{
  "n_layer": 16,
  "d_model": 64,
  "n_head": 2,
  "n_kv_head": 2,
  "head_dim": 32,
  "d_mlp": 128,
  "vocab_size": 8192,
  "activation": "tanh_gelu",
  "norm": "layernorm",
  "norm_place": "pre",
  "norm_eps": 1e-05,
  "positions": "learned",
  "qk_norm": true,
  "attn_scale": 0.177,
  "bias": "qkv",
  "tie_embeddings": true,
  "parallel_block": false,
  "init": "trunc",
  "init_std_qkv": 0.0625,
  "init_std_o": 0.011,
  "init_std_up": 0.0625,
  "init_std_down": 0.011,
  "optimizer": "soap_variant",
  "lr": 0.0193,
  "beta1": 0.95,
  "beta2": 0.95,
  "weight_decay": 0.038,
  "lr_head": 0.0124,
  "warmup_steps": 31,
  "schedule": "wsd",
  "decay_fraction": 1.0,
  "decay_shape": "linear",
  "final_lr_fraction": 0.0,
  "batch_tokens": 65536,
  "seq_len": 512,
  "doc_mask": true,
  "train_tokens": 138400000,
  "steps": 2112,
  "dataset": "wikipedia_en"
}
Each number is 128 + 32 x the weight over the matrix's rms, rounded and kept within 0 to 255. Layers, rows and columns count from 0.

# layer 2 MLP up, 128x64, rms 0.32, rows 71-123, columns 0-63
[[199 199 101 153 128 152 106 108 159 116  87  98 141 110 115 105 153 130 101 160 137 117  83 139 117 148 127 172 133 129 130 126 100 142 126 162  94 100 136 110 131 201 115  72 128 132 172 152 100 110 134 126 142 185  61 155 106 152 103 171  35 146  84 130]
 [ 55  79  44 131 154  99  97 176 178 191 134 134 154  70  84 128 150 109 175 104 104 126 102 140 134 145 107 131 100 152 127 135 105 125 122 153  91  96 136 109 107 104 182  88 158 123 194 156 158 127 114  99 151 130 116 140 144 118 129  92 156 172 118 149]
 [183 137 166 139 193 159 122  78 121 116 147 140 106 135 111  85 146 142  77 158 134 166 101 121 109 119 140 189 183 130 159 180 106 116  67  88  97 112 133 151 145 156 147 136 117 156 158  68  76 100 116 115  93 144  93 101 163 134 118 134 147  99 123 147]
 [ 82 148 165 118  92  87 114  83 171 109 154 101 143 119 115 107 132 138 102 130  88 112  67  94 151 151  98 148 131 132 118 104 123 130 124 100 144 124 142 156 183 118 115 109  88 145 108 136 110 141 151 169 130 165 110 190 110 151 101 148 140 147 171 128]
 [148 126 167 108 133 105 105 137 115 116 128 131 138 186 124 165 158 146 153 140 153  86  87 112 140 177 133 144 122 124 123 127 124  92 123 162 116 111 160 131 151  96 160  76 132  78 116 162 115 129 141 132 157 160 108 137 138 200 142 109 106 149 135 140]
 [104 170 116  43 135 171 140 158  78 136 124 105 155 196 145 130 110 133 169 148 175 109 145 162 140 122 116 114 137 161 126 126 140 149 174  85 102 119 165 120 150  77 149 155 144 133 123 153 150 114 105 145 157 148 150 127 125 179 116  74 168 101 111  86]
 [136 175 152  91 141 152 119 119 130 177 135 156 132 168 130 105 142 148  88 118 114 121 124 110 140 162 115 122 135 145 123 146 122 151 108 145  95 152  71 116 126 108 124 152 115 160 110 116  88 123 135 122 146 109 112 124  60 129 109  99 119 108 163 120]
 [138 134  82 107 187  96 126 103 119 100 133 152 164 133  58 136 158 190 107 170 118 151  63 108 141 148 118 177 171 152 107 139  92 118 113 134 118 205 157 162 182 181 132 150 145 132 113 120  92  52 154  84 174 136  77 149 114 185 140 134 138 108 129 210]
 [ 99 133  78  87 146 133 152  99 139 108 132 173 210 164 148  87 159 182  73  40 152 136 125 157 116 145 132 123 150 212  63 157 130 160 135 152 155 133 155 160 128 124 180 136 143 107  80 133  68 111 142 122 140 111 139 104 128 150 107  85 143  68  97 101]
 [120 115 156 135 131 103 121 159 182  96 190 118 103 115 101 125 108 107 160 102  87 180  98 139 185 113 135 173 168 189  89 177  77 160 140 138 147 125 174 117 132  63  94 180  86 131 111  73 151 114 118 144 123 133 132 147 133 117 177 120 155 129 169 104]
 [ 71 103 185 117  96 100 150 125 143 109 111 117 135 156  92  78 130  98 155 156  92 118 149 197  92 174 131 104  82 149 112  94 129 138 117 117 123 116 145 111  91 166 139 120 167 124  35  86 158 121 130 139  95 152 148 151  92 126 117 153  50 145 138 138]
 [118 155 152 130 139 109 114 146 141 125 118 116 120 143 110 129 183 156 151 112 144 129 105 119 104 124  86 150 168 153  99 112 100 126 115 137 153 130 105  86 118  86 147 110  96 146  57 153 117 119  77 158 115 149 100 110 138 158 110  79 159 127 162  94]
 [ 90 155 130 108 100 116 111 155 166  81  80 152 135  96 154  94 129 114  69  88 121 128 112 172 119 123 100 137 132  97  88  96 123 109  99  96 110 123 134 143 101 137 112 133 115  88 114 149 165 142  88 103 140  74 188 101  94  72 168  77 141  96 146  99]
 [142 116 169 121 125 158 146 159 121 118 106 151 129 147 154  96 146 194 152  41 168  92 175 103 126 151 109 147 155  80 135 145 169 104 170 161 134  87 114  51 112 163 166 152  93 150  73 125 154 136  71 167 144  81 140  89 149 130 148 166 107 148 127  93]
 [112 127 160 140 103 164 165 160 156  99 165 100 130  94  72  92 140 171 113  82  66 161  91 140 135 114 192 145 177 107 176 165 142 130  89 106 132 157 143  95 177 176 162 135 104 190 126  84 128  82  65 103 102 139  96 137  83 147  98 115 136  99 130 150]
 [141 111 161  80 147 163 148 111 155 126 143  82  96 118 140 101 125  85 124 108 141  94  95 102 152 114  89 182 118 109 133 136  98 137 132 110 134 158 154 147 146  83  90 122 130 159 135 121 115 134 139 127 165 113 129 130 168 136 148  58 128 131 117 123]
 [135 100  92 137 123 176 155 140 146 134 170 137 166 117 100 175 169 193  79 174 117 126 119  62 121 171 144 140 120 108 127 124 112 124 120 148 143  98 123  90  82 146 127 154 108 143 157 159 153 122 173 111 186  96 127 131 110 103 117 165  88 130  87 144]
 [158 145 130  62 138 139 168 167 144 112 152  79  93 111 121 147 106 145 125 116  87 154 114 118 148 149 116 141 134 131 104 163 131 139  90 153 109 120 109 123 123 134 106 125 104 100 113 145 106 113 131 127 154 116 135 114 101 127 116 148 168 116 109 142]
 [124 167 139 134 141 150 149 155 120 104 137  53  88 154 153 154 151 115  75 148 131 115  97 165 115 137 118 133 113 152 135 152 114 173 145 104 139 111 121 102  89 114 153 116 118 121 120 186  97 159 107 167 146  87 131  75 106 187  97 122 101 111 172 146]
 [ 60 174 136  88 153 124 131 126 101  51 121 166 117 131 146  30 119 144 119 116 150 128 124 146 102 171 117 136 151  87 150 105 136 126 146 158 164 129 159 126 141  89 112 147 145 133 131 141 109 115 142 135 142 133 138 133 135 148 104 145 120 108 119  81]
 [ 43 101  79  99  89  97  82 182 116 116 173 147 121 101  93 108 112 117 170 156 147 102 169  90 151 110 188 129 167 146 118 108 133 167 121 168 182 159 172  92 177 147 104 108 150 132  99 160  80 134  57 109 159 113  46 199 132  92 100  78 123 187 105 101]
 [119 120 128  42 113 126 156 186 127 135  73 121 115  76  84 126 173 121 133 126 138 145  97  86 141 104 104 143  93 161 157 153  65 146 140  94 164 196 111  70 105 132 102  78 105 107 143 110  66 117 165 190 129  48  88 170 106 153 113  83  99 125 100 117]
 [160 111 110 111 146 136 153 160 129 138 138  76 151 124 140 128 164 178 151  96 174 111 173  89  87 185 100 149  96 133 117 135 111 123  99 120 107  94 162 138  97 132 126  96 109 170  96 133 102 114 129 131 100  80 156 191 160 181 108 119 123 139  76 185]
 [112 107 129  78 133 164 148 171 125 120 138 118 107 130  97  88  88 120  96 141  89 107 163 175 159 109 131 169 153 136 102 159 174 154 110 105 131 172 109 107 108 102 133 139  82 174 117  97 118 145 135 174 108  82 230  88 149 141 100 136 151 153 148 171]
 [ 81 117 216  81 150 134 132 124  54  52  81 171 134 167 103 102  61 137 169 182 134 121 139  91 104 136 166 111 157 124  91 149 138 212  85 156 101  85 113 164 130  95 125 113 172 113  99 127 149 116 133 126 164 176  80 116 152  81 126 155 181 124 165  88]
 [ 78 221  91 138 181 105 159 131  95  72 117 131  75 114 130 142 122 170 107 134 124 178 144 119 189 177 143 110  81 165 170 154  75 145 142 149 136 189 108 162 132 111 128 118 103 118  98 136 128 150  79 120 170 122 121 145 103 192 116  69 124  81  71 184]
 [121 164 135 101 144 165 131 157 128 145 183 136 166 135 142  96 142 154 144  91 155  90 131 186 177 124 130 143 163 141 161 152  87 124 114 155  85 149 165  96  94  84 142 165  92 184  42  90 138 188 120 101 115 108 103 119 129  84 120  82 158 101 120  97]
 [ 70 138 105 144 139 151 133 156 135 158 137 116 116  70  69  73 100 165 134 114  72 175 128 172 100 110 114  92 124 137 140 103 144 151 132 164 152 149 118 152  63 134 164 117 172 121 128 218 167 126  64 136 121  64 108 130 120 116 191 153 168 206  97 153]
 [153 142 131 185 115 138  97 197 156  83 131  90  90 149 147 157 151 129  82  94 141 133  94 131 143 143 124 163 135 118 118 157 125 138 119 133 202  60 111 128 118 115 119 157 139 127 103 131 153 117 138  71 155  76  37 105  40 133 145 186 148  58 108 114]
 [119 113 133 115  97 111 184 143 141 154 127 194 165 134  68  99 137 118 151 153 113 156 156 145 142 137 114  91 163 125 109 141 133 176 157 172  71 136 120  81 132  72 219  94 135 123 109  65 112  55 124  72 127 107 179 118  92 151 182 126 137 135 123 164]
 [ 67 159 128 130 119 100 144 119 136 126 130 168 135 117 110  93 131  44 162 120 181 146 117 156  52 145 110 173 144 108 135 108 136 209  98  63 136 116 172 156 129 120 164 162 112 175  82 141  59 151  87 116 122 149 155  56 163  85  71 167 128 106 138 145]
 [ 27  96  94 116 103 101 154 140  89 148 145 120 142 179  80 157 156 143 128 112 123 121  94 135 113 100 154 162 190 191 150 153 170 115 140  73 117 149 142 138 148 128 134 144  72 117 135 120 140 167 112 154 148 117 100 103 106 187 148 113 141 135 115 132]
 [151 171  60 104 146 132 148 151 104 130 157  65  91 153 122  54 146 103 158  94  55  97 101 171 181 158 119 129 156 162  95 150 200 172  67 101 123  82 170 145 108 157 112 140 210 178 172 191  82 152 127 111 121 130 132  97 122 118 146 134 109 121  29 110]
 [ 66 190  67 149 156 158 123 134 105  68 142 195  64 101 159 154 135 117 167 175 149 164 102 131 101 122 106  95  41 171 186 121 151 192 173 159 173 113 130 115 147  42 137 109 149 127 185 161  73 138 141 120 113 103 105 142 136 156 113  76 139  99  75 150]
 [ 76 146 149  92 132 163 104 145  98  94 123 141 129 119 134 184 113 150  94 176 118  90  81  87 151 145 140 196 118 138 111 113 152 180 168 165 167 134 107 150 132  82  61 124 127 162 148 136  66  81 151 141 107 129 140 200 140 151 125 131 147 104 172 141]
 [ 81 137 127 207  53 154 146  93 135 110 122  80 115 128 107 158 156 165 175 117 123  79  87 146 164 137 196 118 111  85 151 138 121 115 148 111 115 179  85 107 132 108 138  92 186 122 131 171 167 103  94  91  49  74 125  85 114 133 120 176 104 116 156 173]
 [127 142 118  75 138 164 133 215 158  60 150  91 163 129 207  58 128 149 122  98 146 119 123 121 166 109  79 114 159 132 126 129  93 108  65 132 129  66 131 120 122 101 130 142 141 133 163  91 124 133  96 142 169 106  87 142 124 111 140 139 144 120 172 172]
 [125 188  78  61 152 112 133 133  98  82 107  94 157 121 100 119 132 190 193 157 142 126 136  96 123 130 128 176 131 132 152 124  83 166  87  73 113 140 156 165 101 123 119 127  74 167 119 150 191  83 118 127  93  95 135 139  79 164  98 158 111  93 155 131]
 [113 150 109 146 144 127 174 162 112 151 112 126 115  97 152 150 152 116 123  99 171 133 106 206 118 151 107 183 140 168 145  80 109  79 108  97 102 103 147  95 129 130  87 154 151 180 105  84  73  25 129  86 128 112 135 157 173 183 129 124 101 113 139 130]
 [126 183 135 136 143  87  46 160 166 134 128  95 117 120  57 170 125 115 132 193  57 147 124 173 135 117 133 152 189 158  87  78 105 130 140  84 142 106  91  98 144 176 124 143 121  93 116 166 171 146 111  83 112  96 181  83  80  82 153 182 128 126 136 180]
 [ 79 143 100  65 160  95 135  72 117 145 133 130 120 171 122 135 132 138 136 175 121 123 155  91 128 208 174 124 119 148 138  64 123  90  44 106  64 196 124 131 142  96  62  83 100 105 150 152  65 111 163 143  92  95 146 156 163 194  79 119  94 144 149 150]
 [ 90 114 128  95  84 115 115 155 117 143 121 118 152 137 104 119  99 139 170 146 189  87 161 109 157 152 105 159 105 155  95 141  86 166 106 152 116 155  82 120 124 112 123 120 127 150  95  89 121  96 186 165 165 140 182 167  95 156 114  93 150 137 112  66]
 [113 136 126  99 148 135 187  39 118 120  99 151 170 161  86 102 181 122 100 121 148 172 107 150 185 111 183  76 110 126 108 128 199 161 120 107 111 155 126 139 168 134 198 188 136  89 154 107 142  87 103 145  93 112 165 153 151 126  80  97 135 138 172 107]
 [126 141 130 130 128 107 160 135 151  94 152 145 135 138 147 141 121 130 123 136 129 169 128  65 158 154 149 158 166 142 142 110 129 152 129 105 156 138 106 141 132 115 173 138 140  62 117 145 155 159 158 116 143 183 122 169 111 128 178 108  70 166  78 174]
 [101 245  96 104 129 103  86 165 141 150 147 164 119  90 127 129 148 100 153 161 178  88  22 118 104 123 107  71  79 132 152 108  39 143 158 132 108  96 146 178 116  90 150 123 184 109 130 150 115 109 137 143 163 171 135 167 110 150 165 133  88 161 122 107]
 [ 94 173  79 110 128 119  98 168 209 180 164 147 148 111 141 100 160  60 116 111 160 165 139 184 181  99 147  81 105 128  86 103 123 148 117 190  77 167 108  71 156  90 127 133 194 120 100 106  51 141 152 135 115 204 182 117 164  80 188 175 105  88 117 202]
 [142 132  90 151 128 181 145 185 119 137  53  67 174 116 102 136 124 142 109 108  85 109 123 117 115 118 104 134 150 136 165  83 113  91  95 124 143  90  94 130 128 148 166 121 133 152 169  95 107 134  99 135 155  69  90 120  91 113 146 119 169 117  85 194]
 [ 95 181 143 136 141 105 123 158 143  62 132 117 153 136  89 130 110 105 114 113 130 144  34 106 174 111 125  95  97 125 201 121 108 132 125 113 117 134 118 164 158 124 160 154 139 119 106 141  95 118  98 118  84 155 156 136 127  89 142 167 117 134 155 127]
 [143 142 133 111 126 124 117 128 101  98 130 124 122 147 113 183 143 139 149 121 187  49 141 122 149 147 121 151 116  77  93 140  86 105  41 148  42 178 153 119  97 178 114 173 129 202 110 138 124  98 148 141 185 187 119 126 149 163 165 146  84  78 123 129]
 [ 95 134 129 124 147 128 139 123 115 108 130  98 135 162 109  83 145 136  78  98 112 145 112 100 119 166 131 120 134 118 150 133 138 149  76 130 137 159 117 107 122 114 147 148 124  82 148 133 120 132 134 127 124 118 151 139 135 127 102 100 155 125 130 144]
 [ 53 171 104 137 150 119  66 146  75 107 136 132 129 120 102 141 101  88 122 133 146 126 167 176 125 114 170  93 191  82 139 108 189 127  85 156  86 145 149  96 132 165 135 126 145  98 115 149 104 148 111 154 127 164 114 157 188 180 132 173 191 101 126  94]
 [113 130 129 161 131  72 153 121 117 176  88 142 156 106 110  96 132 203 105 153 125 117 132 139 121 197 124 125 139 115 158 143 135 182 144 131 126  71 118 190 139 141 167 130 122 142  94  58  65 111  92  98 110  76 182 112 132 113  57 139 190 117 111 106]
 [178 177 110 103 115 118 145 125 133 165 151 131  63 129  96 171 138 138 107 137 109 149  79 119 141 173 146 205 132 135  93 102 116 110 158 145 153 148  69 140 130 168 133 128 131 143 122 115 156  68 170 123 196 120 118 179  78 117 109 128 132 166 143 153]]
# layer 2 MLP down (transposed), 128x64, rms 0.304, rows 71-122, columns 0-63
[[132  69 170 120 177 152 171 132  89 178 141 133 109 160 101 105 159 145 115 148 159 136  89 141 124  95 120 159 159 109 192 188  60  87 109 187  93  42 123 116 104 145 100 150  82 132 172  81 130 101 135 170  71 136 169 135 146 157 167 169 102  32 116 167]
 [200 166  66 126 158 132 117  99 110 185 119 160 107 126 170 126 128 151 125 133 155 156 125  92 115 119 114 132 104 140 117 204  97 110 116 104 127 117 143 139 100 136 148 102 146 160 141 136 117 144 197 173 136 120  58 123 114 120 101 117 159 127 147 146]
 [122 132 121 193 147 196 128 138  99  82 142 164 115 156  46 163  92 109 142 178  80 136 151 117  95 126 117 162  88  72 161 167 136 108 104 151  67  98  82  47 109 156 121 154 147 154 145 127 169  77  87 177  88 134  83  87  94  89 203 135  72  61  93 169]
 [109 130 142 154  97 140  95 103 106 171  99 122 146 138 161 158 151 130 105 127  87 145 143 108 120 124 140 145  97 103 134 110  89 147 199  82  81  90 139 112 139  61 124  90 114 131 166 131 175  93  91 128 131 151  99 117 145 115  65 111 140 102 137 149]
 [191 156 137 131 116 141 121 168 126 111  98 143 101 121 133 116 117 155 142 158 157 161 157 116 107 137 122 110 115 123  97 153 102 123 128 124 110 102 117  88  80 132 142 119 152 125 125  94 109 102 100 142  53 100 118  73 143 141 141 124 135 134 162 154]
 [154  80 142 104 119 125  75 139 120 141  97  85 149 120  83 124 150  90 161 153 152 121 139  93 125 152 132 178  92 115 190 136 154 154 107 114 102 124 110 125 201 161  93 164 170 137 126 137 106 153 152 120  70 111 104 125  92 147 100 157 126 115 127 150]
 [159 163 140 146  99  88 163 166 115  85 154 136  92 106 131 120  94 140 105 133 178 123  96 121 142 135 109 136  72 138  95 140 100 142 137 132 137  81 139 127  94 140 133 177 148 152 118 106 121 154  96  97 153 118 117 164 103 157 134 149 111  97 137 122]
 [ 91 115 135 209 117 187 152 104 164 128 126 176 109 124 150 160 135 149 129 109 124 182 140 120 173 191 165 160  76 140 181  67 175 124  20  35 137 169  72  92 178 114 148 148 107 131 162 123 149  97  76 108 200 176 140 126  56 127 138 140  95 179  95 102]
 [129  97 127 112  77  89 171 139 118 132 130  31  56 117 115  93  96 101 130  95  69 109 187 196 164 119 115 180 125 114 122 162 146 203 137  99 105 113 159 139 139 176 131 140 121 134 102 180 139  85 165  80  89 134 132  93 151 105  77 147 187  99 100 153]
 [124 148 114 155 145  98 147 133 109 117 117 103  81 147  85 174 161 116 111 108  85 178 122 157 139 105 156 189 117 160 119  98 156 190 141 111 142 160 122 186  74 102 114 150 146 123  77 111 107  97  95 124 150 152  84 115 151 131 119 147 117 133 124 129]
 [146 100 133 129 187 141  97 154  92 145  87 141 162  85  89  97 167 155 115 186 103 106 148 158 134 127 103 177 153 132 158 138  62 125 171 156 134 138 179  94 101 124 126 134 138 172 109 116 175 128  37 152 104 116 119 143 138 109 127 150 133 105 133 128]
 [147  79 119 112 148 102 113 146 133 123 127 123 103 146 129 148 147 159 155 127 110  91 142 141 120  97 141 116 122  93 114 113 130  94 124 158 132 132 146 126 112 120 112 110 205  95 136 128 117 123 126 152  96 138  98 117 104 150 155  67  98 119 177 146]
 [116 130 110  74 115 144 142 132 103 125 125 129  88 119 117 126 150 143 101 147 124 106 109 154  83 116 126 129 120 100 137 121 135 113 134  96 129 136 162 154 140 163 139 112 118 131 141 140 131 139 167 122 167 111 150 166 106 163 100 116 126 161  90 171]
 [106 184 180  96 102 131  75 190 112  99 106 109  74 134 125 128 129 166 139  82 153 137 166 128 132 106 146 166 166 152 160 157  74 145 141 148 112 167 194  93 120 130 142 153 146 126 137 156  86 154 114 119 119 135 117 141 136 129 164 119 124 144  47 138]
 [116 117 150 120 123  81 146 117 121 190 121 112  60  69  83 133 196 181 104 145 156 187 119 136 118 168 190 105 151 159  74 192 109 126  69 112 101 102 175 164 190 168 165 114  88 100 132  81  94 111 120 131 151 129  75 176  58 221 143 168 159 163 149 144]
 [ 95 130  98 130  82 176  85 122 143 136 144 182 112 156 136 146 152  94 122 167 100 107 101 123 130 157 164 152 128 119  96 108 124 107 118 148  96  66 137 104 130 124 138 154 179 107 166 116 157  97 117 125  81 165 137 173 138 129 124 195 165  86 144 112]
 [101  94 136 167 133 146 151 137 120 117 133 143  92 113 111 172 180 147  48 179 128 124 110 137 104  64 138 145 122 139 137 129 156 134 141 111 142 116 157 180 135 181  74 100 130 136  86  98 136 165 137 129 128 132  37 155 101  82 152 112  71 144  91 154]
 [104 128 150  96 111 124 162 126  91 150 113 142 100 173 158 143 100  93 136 134  90 130 106 144 122 154 105 157  98 121 138 129 149 132  98 199 129 145 148 117 154 133 104 111 102  80 152 128 102 137  95 148 122 157 147 178 130  98  91  94 116 114 148 111]
 [155 120 102 165  90 165 106  97 135 126 195 166 114 148 141 135 106 172 103 161 152 184 156 150  92  79 136 119 138 149 147 127 157  93 152 160  92 110 154 118 151 160 129 176 147 121 122 152 116 122 122 162 172 118 100 145 143  85  96 109 136  89 166 205]
 [159 149 130 123  70 145 126 127 131 154 121  96 168  89 145 152 131 139 138 111 130 104 188 114 140  81 127 106 148 149 120 101 147 127 154  94 155 191 121  96 130 109  90 114 104 147 121 174  81 159 131 103 167  96 134 180 124 146  99 121 164 165 174 139]
 [ 64  88 127 178 128 104  89 170 152 122 166 123 130 132  87 130 175 136  79 116 177 129 124 102 119  62 188  97 167 117 106 155 114 172  84  97 167  87 153  84 184 192  85 134 183 126 142 116  79 118 122  59 150 127  68 181 119  76 116 127 113 175 122 155]
 [175 191 167 128 111  90 115 166 169 155 150 153 100  74 157 117 116 109 176 107 144 136 117 134 162 118 124  76 128 122 149 166 117 106 127 114 113 166 102  73 100 144  83 141 112 108 129 168 161 134 188 147 126 145 105 133 112 101 127 169 109  94 130 105]
 [220 146 113 108 132 109 144 215 146 131  89 114 157 163 112 157 168 140 151 138  97 100 137  79 108  62 115 149 129 126 161 122 139 123 188 135 100 109 161 170  90  97  89 114 107 144  52 106 126 179 149 178 106 127 100  97 120 146 115 143 146 157 169 131]
 [154 166  71 155  98 117  66 130  80 134 127 117 140 126 145 149  82 132 109 154  95 116 137 120  94 130 109 103 107 155 131 141 171  57 107 200 148  67 136 126  90 162 141 131 121 100 173  97 144 107  88 173 140  91 131  95  96 154 163 129  80 129 162 148]
 [145 158 172  83 151 114 153 108  57 163  85 145 132 140 115 131 103  95 134 127 116 162  93 132 112 164 150 116  93 110 155 138  79 111 146 144  43 126 106 102  53  69 143 226 118 118 168 116 151  66 136  94 103 188  69  93  87 115 185 135  71  98 192 172]
 [136 119 112 127 105 107 113  99 102  81  93 135 105 150  93 154 202  98 171 120 126 188 107 175 161 116 177 176 121 169 168 144 135 125 157 134 158 103 126  88 185 166 140 106 118 118 144 132 218  96 125 139 118 135 167  36 141 114 123  39 132 148  81 140]
 [ 88  81  86  94 138 124 136 150 138 136 115 119 162 145 145 142  82  83  83 182 109 108 152 176 100  95 139 174 182 104 155 131 132 169  67 114 165 107 145 156 126 131 104 171  77 141  74  94 135 135 164 134  65 149 125 105 139 175 120  71 165  83 176 114]
 [ 87 121 120 140 145 150 165  53 109 155  96 152  70 144 138  80 158 125 161 117  79  73  78 107  39 126 136 154  62 118 134  95 139 113 129 157 123 155  83 162  63 157 123 131 103 129 175 137  89 168  68 163 123 156  79 167 139  87 146 113 146 143 141 148]
 [173 118 156 151 133 154 141  76 120 116  77 103 144 115 140  60 118 201  67  96 139 123 112 132  80  79 136 103 143 146 167 196  70 111 106 176 157 202 101 127 141 139 118 188  66 163 117  58  92 116 103 163  77 121 139  86 193 158 147 102  72 178 187 173]
 [ 99  85 142 147 125 142 106  67 136 195 153  71  88 186 155  90  80 110 130 195 141 122 132 139 168 122  95 175 144 100  72 125 107 187 155 196  97 104 179 124 158 174 105 136 141 183 142 112 108 144  51 121 110 220 172 152 134 119  66 128 129 103 177 125]
 [ 64  88 117 114  99 132 156  48  80 156 152 170 214 181 142 128 155  99  90  78 123 104 125  88  14 129 143 110 129 140 127 107 102 157 123 115 104 104 110 168 204 109 164  89 109 179 161 109  74 142 176 135 177  42  80 178 132  86  89 232 136 149 108  82]
 [161 127 108 126 136  87  75 171 165  79 114 128 122 157 113 184 132 112 161 149 151 111 144 120 168 122 111 140  74  94 162 171 162 107 117 134 134 136 116  68 118 119  80 133 130 116 129 114 109 130 164 183 123 133 128 170 132 137 151 155 111 113 136 156]
 [209 110  99 124 176 115 117 129 131 100 120 144 103 125 125 142  70  86 203 169 108 128 137 172 135 123 127 144 122 111 154 146 177 153 116 158 116  50 118 136 146  77  76 157 123  95 250 165 138 141 109 179 110 127 163  36 132 119 133  97 158  72  67 107]
 [186 104 124 126  64 115 139 114 141 126 120 126 132 178 106 100 122 120  76 135 125 108 139 113 146  88 142 117 165  89 118 120 167 105 100 136  91 120 120 101  95 162  81 132 111 100  58 131 118 126 156 111 185 134 139 155 142 142 138 114 116 134 145  63]
 [170 172 162 113 114 119 126 140 128 124 129 172 129 143 173 104 123 100 151 110 160  90 140 109 191 132 129 136 185 129 151 116 142  64 173  63 168 125 109 153 152  92 127 134 120 134 117 108 137  97 137  94 123 114 132 143  86 100 119 141 178  83 157 123]
 [ 38 134 174 177 138 122 188 146 134 112 121 123 104 208 130  60 135 166  98  94 160 166 132 180 155 167 132 146 142 114 123  76 107 110 151  57  95 119 132  59 196 115 173 218 180 128 130 156 143 119 138  87 149  94 169 202 115 177 150 138 112 110 149 144]
 [103 122 149 130 122 106  64 163 115 122 109 150 148 136 200  83 161 198 184 125 164  55 207 135 166 118 128 159 161 104 119 183  69 116  73 146  86 128 159 108  73 102 123 128 120  75 123  96 139 103  56 155 143 127 108  81 143 104  92 115 116 138 181 105]
 [133 108 124 128 144 127 111 108 129 129 141 144  69 129 148 105 145 126 136 129 150 137 144 130  51  95 137 109 119 157 114  80 122 133 157 111  89 195  90 180 135 134 136 149 154  71 138 144 125 113  99 165 155 138  73 127 163 141 149 126 138 149 112 150]
 [128 199  81  96 145 140 135 192 129 170  86 111 191 175 100 127 115 118 183 114 128 136 184 178 149 104 108  69 101 184 107 129 159  43 140 111  86 100 157 109 149 104 152 121 140 135 154 117 138  97 123  62 119 120  90 124 134 120 136 160  61 109 153 152]
 [ 68  39 144 113 116 139 201 123 130 129 135  94 115  86 103 102  97  89  86 146 156 112 139 114 129 150 103  85 101  81 119 198  54 149  91  95 148 146 144 104 117  79 143 110  89 191 184 190 143 124  93  78 112 166 127 122 124 121 109 153  96 163 130 154]
 [177 103 156 138  96 118 117  97 121 142 164  81 149 120 177 124 133 113  76 106 117 109 122 137 108 102 112  94  76  87 130 155  82 160 142  98 154 163 137 132 101 118 162 168  83 121 122 137 120 157 102 173 126 148 142 117 141  94 156 146 165 158 144 139]
 [139  89 116 154 108 119 178 145 138 108 110  98 182 157 142 179 110 136 107 110 111 123 125 156 196 134 124  51 170  76 104 156 104 150  67 141 132  46  67  95 167 106 158 136 113 114 145 101 141 150 140 125 150 119 152 111 102 136 133 122 133  80 147  76]
 [165 107 149 133 107 131 145 139 124 121 117  99 104 132 114 204 143  75 155 148  98  83 152 109 121 128 114 200 120  98 165 139 103 118 118 132 200 147 159 159 108 114 103 111 116 145 171 157 147 164 186 146 141 114 105 142 165 123 124 106 152 169 130 186]
 [133 177 112 165 147 128  93 137  95 122  86 178 132 168 219 130 149 124 109  90 119 123 142 154  74  96  58 145 130 148 112 178 114 143 100 150 137 126 107 122 179  84 176 156 172 119 122 133 129 121 135 146  79 150  78 123 171 159 171 104 116 126 127 119]
 [126 120 163 109 151  87 130 128  88 102 112 147 132  82 134  71 112 130 162  82 112 102 150 173  86 164 146 135  97 140 123 127 112 140 114 142 140 130  90  75 173 121 162 134 136 160 173 160  73  92 155 159 138 144 127 128  85 193 185 164 120  66 125 143]
 [ 65 145 157  85 138 112  57 148 118  92 133  65 119 105 200  72 120 143 145  54 113  78 112 145 130 201 112 170 115 107 112  67 113 150 194 166 166 158 128 120 157 125 191 155 204 156 136  70 133 144  46  60 102 169 135 148 177 153 119 147 102 176 136 121]
 [132 145 133 191 132 109 115 162  89 159 123 138 145 103  86 127 162 126 120 156 108 149 157 158 114  81  82 126 156 176 118 102 138  58  82 191  44  96 142 120 131 190 128 125 134 149 130 145 101 101 111 142 163 158 120 127 130 170 123 125 169  90 162 123]
 [ 90 112 117 100 128  81 174  91 144 120  76 154 107 121 122 146 139 150 166 141 138 166 130  72 140 120 159 132  71 113 168 117 117 117 147  91 150 132  77 136 128 111 142 127 113 121 122 142  81 125 150 133  83 104 129  78  95  89 135  79  88 140 141 116]
 [ 57  68 111  86 116 136 142 160 144 117  80 102 201 138 102 169 109 123  73 146 126 166 183 163 101  75 121 127 106  98 117  92  89 124 146 110 177 136 151 113 174 118  85 133 126 110 154 112 130  96 135 125 119 149 117 115 109 112 141  86  97 127 113 127]
 [117 100 114 126 132 150  98 184 109 118 146 125 132 133  98 162 130 131 129  68 128 147 142 151 134 160 140  95 143 128 109 140 146 172 134  99 155 125  85 155 158 106  90  91 111 147 126 120 165 139 118 167 106  90 130 116 132 145 136 134 116 107 153 146]
 [ 98 189 140 103 134 123 119 165 126 115 124 126  94 112 124 123  99  66  98 111 120  61 104  78 122 107 107  74 135  61  97 180  84 102 161 186 122 112 136 186  69 143 145 100 158 183 116  96 166 179 134 108 125 168 113 108 131  75  87 128 106 183 101  98]
 [121 168 132 124 127 193 115  33 123 157 171 158 125 100 148 131 117 195 196  99 135 115 152 137 116  93 141  77 113  97 155 105  84 126 144 124 125 146 140 114 109 112 107 161 145  96 130 109 145 120 127 114  95 147 167 120 189 119  83 177 115 117  94 156]]